From a checkpoint of a small transformer trained on Wikipedia.
Size: 21 layers, vocabulary 2048.
Architecture: RMSNorm before each block, rotary positions, no biases in attention or MLP, untied embeddings.
Training: a variant of Muon for these matrices, 472M tokens, 10145 steps.
Each number is 500 + 25 x the weight over its row's rms, rounded and kept within 0 to 999. Layers, rows and columns count from 0. Numbers have three digits each. The size before them is the row's rms in percent of the matrix's.

# layer 4 MLP down, 224x896, rms 0.00351, rows 186-223, columns 768-895
095:500501498502507506498498500504517504503501493503498498497503497497498503432497500483497503514500500504506501500496499499505499416457560502458498499498500500496497501541461505496475499534474488506509552501500503499480452451499492500503498420498501499470501499499535503493501499504483496502496498500500521494500500518494500518505499500498502502498477499497505499566500477502497497535498
094:500500500502511501501503504502495500502502498501499496501494500490501505470496499556499502522502502500500501504505501501500500443509406499571501499502500500506495498522465499500500503494398602495465556502500501500506404430502509499504500535498499499496492502503513503476499501500463527502504501501499537503492496471576500494502500498499502498501559501474501502531498485497498501435500
090:502497499499507501494500499500479500507505499501501501497502491500495500582497497514504501447496498498502501498501498505504502503478555507458496502499504505494493500575548500499495503545475581505489463500500503501494483378499489497504498452500498497472499503497507505503503494502502513501501495500496380497570496544519503509496499500501495498496483501463501501478494496504501497493500
101:502499500497494503499502502498515503506498499501499501503502499502503502550504495437496496564494502498496501499502501499498502562506492505579497503503501497498497503493546497501490503467389538503508612500502496499515536462505624500498499392502500502542501495498598500513501501500516492497504499502497503500537497510556499490506496499504500494503523500442497500451505476502502504473501
096:499501502498507500502500502500548498494497502499501493499494502500499505488503501523501499552503503502505497500505499500496495427404509493497503502501491495510501502505426500498506501538513439495475451499504503499499477549504493499503501514499506499547502508489431501564496503501491509502494507503502439504443499565515496469507501497498502500511489502497499495522500481493494497526499
096:493504502504513502500498498500496495501502506495497500494500497502495500547505496501498501454505503500503502495503493494499504458545498498493504496495498498497500501534457508501530503406528533500450482493501511498492447492501380498505505451505497498426498501498583500455499497501466507504495499501500440497458501463583499488500505502489495501503531500536497502511498477496496498477502
109:496504499498506506496501501499505499497501493499498500492499498498489501492501498484499500506500499501498499501503499501501502534414467492493502501502495497504497504563508507500526506573434460505466506503505503498507461423502472499505501472503501499405502501505606497527498499501498508497502505501501497500461499498573495496505505500501500501507456499525500500498498495501496499490503
095:499499499499504499497502498499436496498495501501496501503502496502505499487504502449500501471499500500496512497494499493502502382425641504536500505499498500499499501574463496500545504450502551510501501493497497497489529580498457502493498418503496506575502500505521503454499499497508507493504499498497500499497498487523501510503502504503496499498423496559497501517498491511502501470502
086:501499501497499501499499502502473503501496502498494499498506501499501503517504499478498498386491501503500502499498501496498500462408581505528499498501499501497498501643513495497453495468405566495485579490503500500514572519498493498498499465499501501638502500492468502555502501503506469496502503498499621497546498545608499499497498496502499500502493498552503499465498514497501494474499
108:499500497503509498504497499500495499498502502502503501501499500498502505587498498541497497565500501500505495496500498498498499419467435499547506500504495502505499497488478501502506501562449422499482457495498504496496487555504511498499505519502498498632495503493534502477494503503494522502497502496501371505463499532531499497502500497495502500503509498499498500436500500495500501506494
095:502501496499498498497501498495390499503503496503501502499498499501499497416505496520498498422501498499502497497500494498498503507479463497409501501501496499498499500438388504499506502486577437498480477499503502498488415475503450501502502467501499501396501502501504503506497501497465497501493502499496512501475501532541499498502502502498499500504531500531499503446500483499503503463500
095:498503496499504504498500498499512503499502496502496500495502500504494504505497497546499501543495497504499498503497500500502498522495506497482500497502503497495502501536405505498486498578512568499498540502500502500505458515500410497502499489500499498540504499505508498513498499500523489500501502499499544497419499484490500489500499497502501500498411502521505500523503504502500498460501
102:493500501505505502493498505500537494509508491499501501506497491496493504563497501547506500559499496496505494501505501500496503525463477500508502500498500505498497496437536499505493507481600489487508360488502504501485534470504458497505501510496496491638492504493477498508503494499486520503506494501503599494462500531500505470495502503498501494499562499502498500421494469500503492500502
105:503501498498497495497503498496555499498500499500498501505497500496502499558499500526500500592497496500497495499500501494493501499488448502506507498500497503496504501495411498504552500412493432495550461500498496499522501505501583499498498529499497501543499500501527497394502501496548497500503501497501381497522502500393499493499498497499502498502514499517497500471501509496504504543500
089:508503497498496500499505500499517506503501498498498503503498499498501497536500497512495496412496496501500500501501501498496501489492520499577501499499501499498496502468384499497481502423457542506493515504498496505503537559500544499503497566500500500426499497501469500350500503500467498497503504499498531498521501460559497513507500502498501498502489503544503499426502496499500505458502
094:503500499501490498506502498500460502492489508496497499499500507502506502593505505441496496524496500503497506500501502493497500441503472499525501503501496497513506500554530495502499498500548485499493468497498492500501490539501534499491499463496499504509503497497608498524502506501524487494506505496501537504495502503454500495505499496501501500501508495484499497470502507497503503482497
101:497496503499501498498498502500458498498497500500500497497499503498499499487499501468501501411502500498500503502501500502501500464443473497555500499498500500505499503494566498497453500399519398496514584496503503501499487408498435501499503428498502498571497503496502501525502500498487507499496504499498432501510498428431498499500503502503499499500478499482497501418497504497497497531498
102:499496505499502497496504498502525491498509497502507499498499496499497498542495502533506503435502501496495492500497498502501494499439486498507502499495502502496503503492420501505509504552425594502496473508502499499506389468497465501503497456495492502482501499507481501478499500496488486502502497504499481501473503527481508495493500502501500501502407500541496499627500522505499502541502
108:505501498498502501500501502498448501498495501506498499500501498500503500430500501507496500557500501502497512498496500499499497492504526501553497504502498500499497500392504497499494501418465584505488539501496497500512543542500508500495498631504505503584503503502520502466500497498456479496502501500499444499527496419483497522506498498502497501500468504540500499447500489503501504448502
112:511502501499488503499502505495481502505501497500495499504505499503505494494503499556506497450494497505495498498499501503501501419541438499431496500498511499493502494430466499501489498467502511509475550507496497505507423437504457503500498543500503500537505495500442499419501501499476492498499499500499477493517502458511497505499495498505499494498503501559504497459503501504506504465504
113:506501502500495502498500505495461501508498502499496501503503495503502499398507501518501494438497498496503502497504498502492501554636476503462499497496504501499500500623493494502535504467524460496495492490496503503501456564503419501501498562500504494537500506488546502490504498497482489499498499500497475499558500505534499510497498501502494494499541496492499499457499486494508502490499
108:502502503498504501499504505498385497497499495503499498495502499500497497425505499491497502537496502497486500499498500501495499607541458500493498502502501499500499505665518499501523500480492538506503578502504498501510486464498397498498499443504501498560502495503523493504502496499511483497505503501502499499460499427469492513497495500504496499502471499504499502502499510495498504489506
090:501494500501493499496500503506573501497499498504504502504503500503504499512500504521501503476497501500499501503497505502505499496444552507469492502496504499499500495548407496499478499428495515490513504505500492502520538440497504504493500439498501503575501498500457500498503497503542490500501498502501594499502502467428502485493499498507502499495523503498500499480499494506499497496499
120:499501499503500502498499500494517502504502500498501499499500500501497504486502499471497495394501497500508496500507500502498503479536624498421502501501496499504500503521584501502532503460569544492491533496501502503500525479504566497502502532499499496434496499495551498509500499501479486502498501501502581500450499481506500490501497500500504497501612497446497497391499473497498501468498
101:498503503501501499501498501500539501496498503496495497502501504502498503532502500489502502364497501504502493502502501496496498427544516498472506498503497498500508497549452499504527496480510429494521435491499503500516547571500469499498502503500502496378502502486549498457497498503531511501498504498503573496504499467478500476498499495499502501503524497464504499451501495496501496606498
093:500502503498496498499499500502550501501500497499498500505503500498498500507502497500501500551497503505503497497498498498502501555516422499503503502500498499496502499577476500498492497434457429497511508495502499494483480453500544501497501681499497500573503502498477500455500501502518528500498500496499486499604498444403499509503498496500502501503449491468502503513497483502502497487499
108:501503500499500500499498499499490502500498497499502500503498501503498497480502499474494502442503503499503504501501502504496502586504375501457500505503495500502498503538496500500517503439534459504513555500500497499495653563500576502499494547500503501486501502499549498391499500502473497500502500502500500503470499483439500528508501502499500502501491499554499500486500494501500502492502
101:501503498499498508498499502498546502498496497499494499497505498500497501457501496426501499524498498507500503497499504499498503471631429499477500498502500498498502498535489504501491500530516505502520577496498504503496502550503496496498499471503505499576504497498474497493503499501495517498499503496500596493529500517481494505507501497502499498498486498513502498413501493502502499504503
089:498499502501501500499499501501484500500498505500500494502493502502505502409499503546506502500501496498504502504506502501495498572556563501483498502500499499507501497446588496502570499490592501500511491502497499505500360578503439501503497535498504498552499509497481500579500497500504516503500501505500473501426499573493502502499500500501499497501488506519497496517503488498501497505501
104:501500502499501501503505503500522500505506499499496501501501505494503503586492497507501497530498498500489491502500500497496498484490432496529502492503512497491503498465490503504506501479474555503508586502498503503518502468503522494504502632499492497528494489507570496418503499496508506502505498499503527494451499511499501474492497498498503498498589505493499501522506493494504508506503
108:497500497504510499502500500503476501501504500503503504501500500497501503498497498528501501507499501500503499504501500500503499493512482507537500503501497505501496499477485500500502498557532608496492542506499498499518376500501574500502501387499500500453494504502555503527498497503538483502506498501500445502485499549596505517496501500496500499501525503496502503506501520502497497451497
095:500503498503501505499505500499572501506504497503502501499500497495499504532495498510493499501503505500501501496501498501504503454635486504448500501500504496494494502523494508496486504505463532503494561503502501498512418518503462497505499527501497501449497496504451504553502502499496502501505495503501489497526501478429500527506500500497503499499473503513499502543502503502499504524501
091:500499508499504497500499502505559492500501501496498496500496502492501501442497504585504504532499504499503498501499500497499496555473572502482509497498499507503500496484468496501482498479510490503525455498500505498499492553494442502504502427497502498430498510493531501504500499501506513502507500499499435500464502467560501505493499498495498504500388500512501500459495484496500498547498
098:497500499502500498501501500502451500493494506501500498501499502502504503576504501499500502518503502501501505497498500494501498418429585504509499502498494497504501499558494497500475500499590491499475483495499499499495517470500503501496499484498502503495502502495381504458500499502492519498495502501502587502606500466555502502504504499499500500502530499519498500521501517500499498548498
088:499497499502499493506497496499648504492499508499504501496503508509503497551503497473498496521497501499498495501498501501494496481474426497634499499503498498503504498436466499504480498466511512494516426505499498503518602489501522497494505482502500501497505500499562496498495502501524502501494507496502414509489501408460501480494500494501500501502548509531501500501507519495500506521497
107:497504501497498500494502497497499498500498497499498497500497500499499500553502496520497502325499500504507500497497500495499505469460472500474506502499494502496500499425410500500457498484617499496470456493504504499491389561502468497497499492499502502575501508492561499599502500500492493501499501499502563497488501426457497521504500494495500499502378498593499501474494482499501498487500
099:495500500496509497500503494499515495496499506499498500502494501501502501509495502491499506480505502498499503495498496496501499439427570497444508500499500503498505503480460498499515498604420499496482469496499502493502524479496538503498497501500493505494498505503459504476496504495509495501498501500501485504488499448526501499497501503499499505500451496473495503578497487498499500524496
096:504498501501492499502502502504589500500500500497500502502503497504499501530500500507504500603492500497499499500502501498498498525564468504502497500497503501495505498515546496501485501589431502498530477499499496500502414551499542501501495420498502497454505500494447500473502497506511487500502497505497577497512505501597504508495500499500500501498393503508503499427500515503506497489499